Weights of a small GPT-style language model, trained from scratch on English Wikipedia.
Size: 21 layers, 3.16M parameters.
Architecture: learned positions, tied embeddings.
Training: a variant of Muon for these matrices, 150M tokens, 9156 steps.
Each number is 128 + 32 x the weight over its row's rms, rounded and kept within 0 to 255. Layers, rows and columns count from 0. The size above them is the row's rms in percent of the matrix's.

# layer 3 MLP down (transposed), 384x96, rms 0.13, rows 272-303, columns 48-95
size [ 96  95  88 115 110 110  83  74  71  90 133 122  66  88 119 141 122  78  90 103  76  59 107  94  79 115  91  93  85  70  45 134]
[[131 123 139  96 132  66 127 123 149 137 127 100 147 107 149 103  79 123  69  79 182  83 129  76 188 154 140 131 109 170  68 124 113 159 146  92 108 152 147 165  91 153 175 136 153 105  75 192]
 [160  92 110 196 121 185  76 141 110 150 116 142 135  81 162 169 148 136 135 157  79 119  88 130 167 135 155 126  82 112 112 148 135  98 114 165 130  75 109  77 151 106 115 128 188 111  83 101]
 [105 144 111  52 178 107 148 154  91  76 144 115 133 104 155  90 139 124 125 174 119 147 121 112  58 133 139  71 103 157  93 146  88 134 134 124 178 156 189 171 126 102 166  93 138 157 147 102]
 [124 151 133 149  90 153 136 120 120 185 117 137 132 125 161 166 135  81 131 119 165  45 159 125 196 158  80 155 113 121 123  46  69 206 154  61 147 133  81 103 117 104 102 105 168 142  65 104]
 [ 83 144  80 128 144 164 179 144 143 118 178 145 122  80 113 105  96 124 172 186 130 153 128 136 110 107 159 109 109 126 109 197  72 176 146 125 158 134 128 125 136  82 120 131 119  94 102 100]
 [178 129 168 198 154 167 109 101 113 137 136 117  99 130 135 163 191 135  89 115 118  89  55 144 133 153 148 178  29 149 150 148 139  60  95 152 175 133  74 111 150 107 121 120 144 126  82 105]
 [165  93 162 167 142 114 121  82  55 117 146 175 150 120 125 118 155 102 127  69 113  72 148 142 162 127 171 130  85 155 115 140 126 156 126 168 134 175 140 103 195 111 114 126 207 148  86 166]
 [121 137 106  70 127 151 124 115 139 156  51 115 117 134 129 113 132 123  98 176 163  95 137 119 161 130 168 149 122 108 153 106 132 174  89 178 116  95 153 197 153 157 119 143 109 114 132  90]
 [131  60 103 143 137 129 132 116 159 182  89  97 135  90  87 104 151 121 143 148 116 112 147 175  55 155 150 159  52 109 154  92 151 137 115 157 179 110 152 122 102  66 142  97 150 200 133  42]
 [104 100 122 100 156 180  83 115 135  67 159 164 186 162 113 181  82 104 187 114 136 122 148 116 155 162 138 175  64 107 123 153  98 110 175 112 100 140 138 140  98 158  72 133 169 122 164 116]
 [158 164 141 175 175 132 116  77  83  94 205  84 187 147 137 170 140 164 115  93 154 146 135 144 150 126 170 205 128  95  60 141 113  98 126 122 152 110 105 137 135 114 152 137  98  72 149 108]
 [114 101 180 103 119 102  96 142 101 110 175  45 162  71 122 123 159 124 128 158 165  93 147 105 149 150  90 161  98 160 116 161 115 136 147 102 122 165 146 159 131 110 112 159 125 122 165  55]
 [122 166  77 124 101 153 171 125 128 127 119 128 165 158 132 109 134  87 126  53 102 151  66 167 174 118  77  74 133 113 139 149 150 115 154 109 166 141 235 153  99 115  95 189  95 119 126 127]
 [119 188 159 163 113 125 185 130 129 139  85 138 115 179 141  88 148 100 175 105 136  91  66 120 160 168 143  92 131 135 125 126  90  96 146 161 122 160 160 139 155 125  92 109 166 139 188 103]
 [131  73 149 169 171 100 112 176 167 149 166 158 116 163 176  87 122  87 126 134 121 108 123 168 133 118 101  80 168 153 123 125 118 182 141  94  64  86 137  82 150 134 157 150 148 141 108 112]
 [ 77  87 143 138 131 117  94 107 120 107 173 157 148 169 120  92 135 177  83 110 123 138 107 174 135 154  84 116 168 117 110 139  73  67 133 164  71 119 122  78 115 146 131 129 143 139 140 169]
 [163 114 172 122 122 122 125  76 161 131 154  82  97 140 166 179  75 126  71  53 120 163 127 137 150 159 155 160 134 132 157 113 110  97 121 140 150 133 113  99 122 142  87 143 102 148  35 190]
 [124  85  72 150 117 107 152 125 196 110 183 132 141 105 116 123 130 151 128 127 169 166 167 135 125 130 163 124 192 110 134 113 142  91 146 133 152 152 116 161 173 156 161 129 136  65  80 114]
 [ 81 163 164 144  98  81  74 136 111 124 181 103 149 128 140  88  88  84 105 141 106 214 111 155 125 121  91 137 120 186  81 158 136 147  97 125 102 142 140 154 103 130 135 140 128  92 149 126]
 [120 134 138  52 100  81 158 175 109 140 142 149 155 154 136 176 139 170 106 106 150  85 116 126 147  85 126 101 239 163 126 137  91 143  70 161 106 181 146  98 166 136 119 118 101 123 145 150]
 [143 123 125 162  68 140 118 141 115 143 117  83 138 148 127 158  97 147  60 163  86 170 113 109 157 104  80 144  89 137  71 184 113 133 135 138 206 108 132 109  95  69 182 110 174  89 162 155]
 [141 170  82 141 127 119 155 143 103  68  83  62 151 126 128  79 117  58  84  92 138  96 151 116 107 105 161 180 146 140 101 133 134 172 117 124  62  67 151 137 139  97 176 121 117 154 175  89]
 [104 201 101 121 137 107 133 127 135 120  85 197 136 140 114 127 132 127 148 101 123 142 110 105 184 123  91 101 124  68 145 137 135 194  89 211 112  96 129 139 122 103  98 140 132 114 130 128]
 [116 141 171 133 171 121 118  87 117 141 121 135  88  75 155 178 144 122 149 113 117 166 150  57 173 124 133 155 137 157 179 135 135 131 133 138  84 154 108  83 113 169  97 158 158  90 126 134]
 [151  99 112  98 122 162 164 152 173 147 160 122  48  97 123 136 134 111  90 200 152 102  91 183 154 119 115 135 165 112 130 148 110 146 141 121 163  97 106 122  96 121  58 135 149 120  58 113]
 [109 118 128  85 107 168  94 136 145 156 147 160 125 114 120 154 142 100 123 139 166 118 110 166 171 120 153 147  59 112 160  67 122 174 100 129 184 189 118  88 137 149  67 134 107 127 143 121]
 [ 70 138  63 103 107 154 114 131 148 132 144 157 142 196  62 132 111 108 185 117 166 173 177  90 123  75 128 117  96 184 164  73 177 138 119 104 162 182 128 170 100 157  87 161 140 114 156 113]
 [224 153 185 122  73  64 148 112 146 149 152  69 176 149  77 138 112 119  66 112 145 157 162 146 106 140 156 136 143 151 145 137  82  99 108 159  86 113 161 106 103  62  87 158  90  97 125 157]
 [143  79 136 189 140  80 129 142 103 169 150 104  99 112 158 129 104 104  81  85 124 167 103 198 117 130 199 136 137 154  60 127 118 148 161 151  92 127 144  88 175  65 207 115 102 147 164 124]
 [ 49 184 142 119 101 211 164 128 131 124 159 131 193 145 108 156 137 160 129 114 162 133  75 211  83 147  88  71 112 112 144 140 109 114 107  98 102 173 178 143 159  88 111 116 123 130 103 177]
 [121 143 179 138 109 104 101 131  78 145 151  98 131 116 139 128 141 118 139 114 105 114 121 220 140 148 158 208  91 117 197 155 126 111  59 109  65 126 117  65 157  89  79  77 145 158 130 123]
 [178 102 129 178 191 110  71 133 114 125 161 111 114 134 114 127 168 153 227 101 184 130  85 102 151 157 121 134  46 101 143 156 126 105 123 143 119 111 127 121 120 127  72 127 112  79 157 189]]
# layer 3 MLP up, 384x96, rms 0.165, rows 273-304, columns 48-95
size [ 90  74 111  82  99  87  72  61 117 123 116  91 111  95 113 104  87 118 106 141  58 108  94  76  98  90  98  90  97  63 126 132]
[[ 76 107 159  35 100 154 185 128 171 151  98 113 129 169 153 120 107 122 165  91 108 154 135  91 164 122  99 118 160 138 170 129  93 122  48 140 109 138 142 200 129 163 154 212 150 163 101 111]
 [ 93 105 118  96 120 133 140 173  95 103 134 134 118 102 115 209 124 171  45 135  66  96 162 104 121 136 164 128 117 141  98 105 124 146 152  65  98 125 135  85  46 118 177  97 142 141 153 136]
 [200 119 160 136 145 194 142 132  92 152 152 131 127 130  70 163 116 155 115 180  94 122 134  82  96 128 150 116 137 138 117 116 142 138 131 123 103 135 167 117 132 101  63 144 112 182 102 159]
 [127 121 171  83 122 189 137 146 101 144 158 139 109 156 120  78 102 151  88 128 109 151 165 128 130 105 165 159  73 112  96 153 125 130 145 123 114  99 136 110  88 147 133  78 168 156 145 122]
 [121  62  92 101 151 123  93 154 135 162 133  92 133 110  88 107  61  69 113 162  99 120 168 191 126 105 157  97 104 123 169 115  87 123  86 117 150 119 104 150 142 125 133 164 134 104 135  84]
 [117 105 111 170 114 141 154 122  95 172 120  84  77 106 115  84  85  86 149 114 140  69 169 152 117 146 162 113  96 116 104 148 152 151 107 119 112 153 140 140 157 157  98 178 129 146 143 198]
 [104 127  96 173 104 121 173  84 128  89 182  96 112 104 156 104 107 134 162  98 115 114  52 107  95 119 105 127 104 120  46 102 118 121 130 139 179 144 135 116 152  60 125 118  82 172 104 154]
 [127 100 154 179 134 123 133 145 158 165  79  81 147  77 114 132 149 157  71 154 131 166 203 112 102 152 158 156  47 117 133 166 167 167 139 144 208  74 152 110  97  88 155 113 141 119 123 133]
 [157 129 150 162 145  67 167 133 140 145 117 127  91 130 145 104 166 155  80 140 138 120 112 134 131 124 136 139 181 135 128  88 168 187  38 154 137 150 160 142 107 149 142  53  88 127  69 159]
 [123 113 126 163 129 111 148  93 161 133 138 142 155 133 146 183  83 131 143 185 166 149 152 130 116 106 123  91 178 163  86  93 130  78 138 156  95 100  67 153  67  93 118 131 134 136  93 103]
 [151 174 164 142 148 117 178 126 132 137 101 135 179 120 154 116  99 180 102 169 157 104 116 126 111  95 150  98  68 196 120 128 129 163 109 121 118 134 180 136 151 101  91 150 123  74  80 130]
 [154 116 219  96 160 119  87 127  90 122 119 151 137 116 103 144 160 193  84 200 130 118 173 130  94 132 158 162 114 137  90 106 142 140 132 168  81 107  25 111 104 121 141  80 165 115 115 101]
 [104  70 136 102 102  98  82 115 163 104 159 100 156  90 101 161 118 147  90 148 121 169 166 128  83 117  81 148 139 153 124 112 144 132 123 116 166  95  90 143  99 125 155 153  97 141  32 124]
 [107 164 172  53 173 157  76  85 111 115 142 168 126 149 157  95 119 187 101 154  67 121 184 121 110  63 155 156 130 169 117  96  83 153 117 134  92  65 118 144  75 129 143 116 130 139 154 181]
 [157 145  79 127 162 139 184 121 132  78 115  92 134 135 145 148  96 124 107 105 100 100 117 112 111  98 119 150  89  91 130  57 174 194 184 134  75 135 129 115 142 121 181 101 157 166  79  62]
 [162 116 103 143 128 100 139 145 179  90 117 106 162  78  98 105 131  79 104 162 130 162 122 173 151 110 116 103 193 214 106 125 166 144 153 159 156 162 129 144 138 181 131 129  77  77  92 138]
 [133 192 175  77 160 118 112 174  61 136  82 102 133  89 113 119  95 190  94 121 114  93 119 109 142 134 136 121  96 129 119 158 102 123 126  89 154 114 150  90  95 110 110 197 128 160 157  97]
 [103 155 109 119 156 210 183 134 117  68  88 112 109 176 151  91 154 122 190 102 138  81 137 158  96 138 174 135 107  59 156  88 121  83 151 130 121 143 114 100 151 138 170 145 107 184 131 121]
 [176 107  86 126 178 167  97  98  97 170 189 143 119  73 125 130  98 145 114 160 157 168 144 116 149 136 106 108 141 118 136 136 158 135 162  94 153 157  98 135 131 121 140 134 181  87 154 138]
 [ 74 142 122 100 213  98 144 130 125 116 132 119 123 118 177  81  94 131 187  93 156  71 123 140 143 129 154 135 153  86 185  96 143 118 111 112  70 139 125 122 166 197  92 170  73 196 108 154]
 [166 119 129 137 111 159 154 113 147 131  89 122 106 105  91 186 127 139 110 128 168 218 149 132 168 129 193 118  63  69 127 110 110 166 174  87 187 123 157  67 109 158 172 116 125 165 139 138]
 [129 137 146 170 131 155 127 123 148 149  71 172 120 126 157 113  91 121 155 200 113 115 104 145 144 134  92 165 106 179 156 117 132 116 120  77 104 113 133  86 138  96 119 118 175  82 189 111]
 [168 189 168 141  96 108 105 130 111 131  87 132 119 146 131 176 131 113  57 104  94  99 153 112 107  81 177 100 112  94  95 150 126  92 115 106 145 139 173 111 106 117 126  33  81 140 160 170]
 [168 141 158 142 116 145 151 179 143 197 122 108 135 106 173 107  94 161 148 120 169  79 177  83  86  97 138  78  91 126 187 140 148  86 183 133 146  95 109  78 113 166 110  55 169 119  92 165]
 [ 92 148 106  84 127 153 153 202  91 178 153  89 128 112 125 117 150 160  99 105 179 170  99 152 111 102 115  97 120 159 165 100 131 155 178 161 121 148 158 109 112 157  85 140  97  95 164  83]
 [143 150 137 146 170  75 147 139  76 140 100 109 140 152 101  93 161 110 140 159 104  67 150 127 146  94 169 147 173 121 165 117 105 114  81 100 141 121 103 141 144  94 151 100 143  93 110  75]
 [153 106  82 113 113 165  92  66 186 126 150 192  96 103 170 135 120  70 150 148 100 122 148 120 113 137 109 112  95  71 135  93 204 118 177  93 178 177  91 145 127 163 174 126 140 129 129  69]
 [105 149  90  48  83 154 135 127 155  93 136 119 114 158 138 102 122 165 143 111 153 121 166 125 107 100  64 128 104  63 157 108 176  73 137 160 137  96 134 137 142 218  90 144 148 160 132 107]
 [159  79  94 122 158  76  80 104 158 153 145 150  95 157 148 109 104  85 123 123 145 115 163  14 163 105  99 137 165 177 143 104 143 151 124 154 110 123 105 162 108 186 158 122 101 111 144 152]
 [159 106 129 121  75 180 130 124 165 107  95 176 122 155 140 129 152 117  62 152 150 160 150  54 107 113  75  68 176 159  96 108 116 160 165 148 138 167 141 201  87 141 154 126 146 114 119  61]
 [148 117 141  51  73 130 107  89 154 131 190 119  80 109 160  93 106  90  93 146 133 131 129 108  93 112 149 126  96 152 105 139 138 101 163 126 142 106 131 183 119 131 197 120 114 107 144 137]
 [141  91  91  74 174 175 121 123 179 159 135 162  97 114 112 113 118 204 127 154 145 154  94 111 127 143  97 146 118 112 120 125 105 158 188 104 110  88 123 149 117 185  51 153  73 109 116 119]]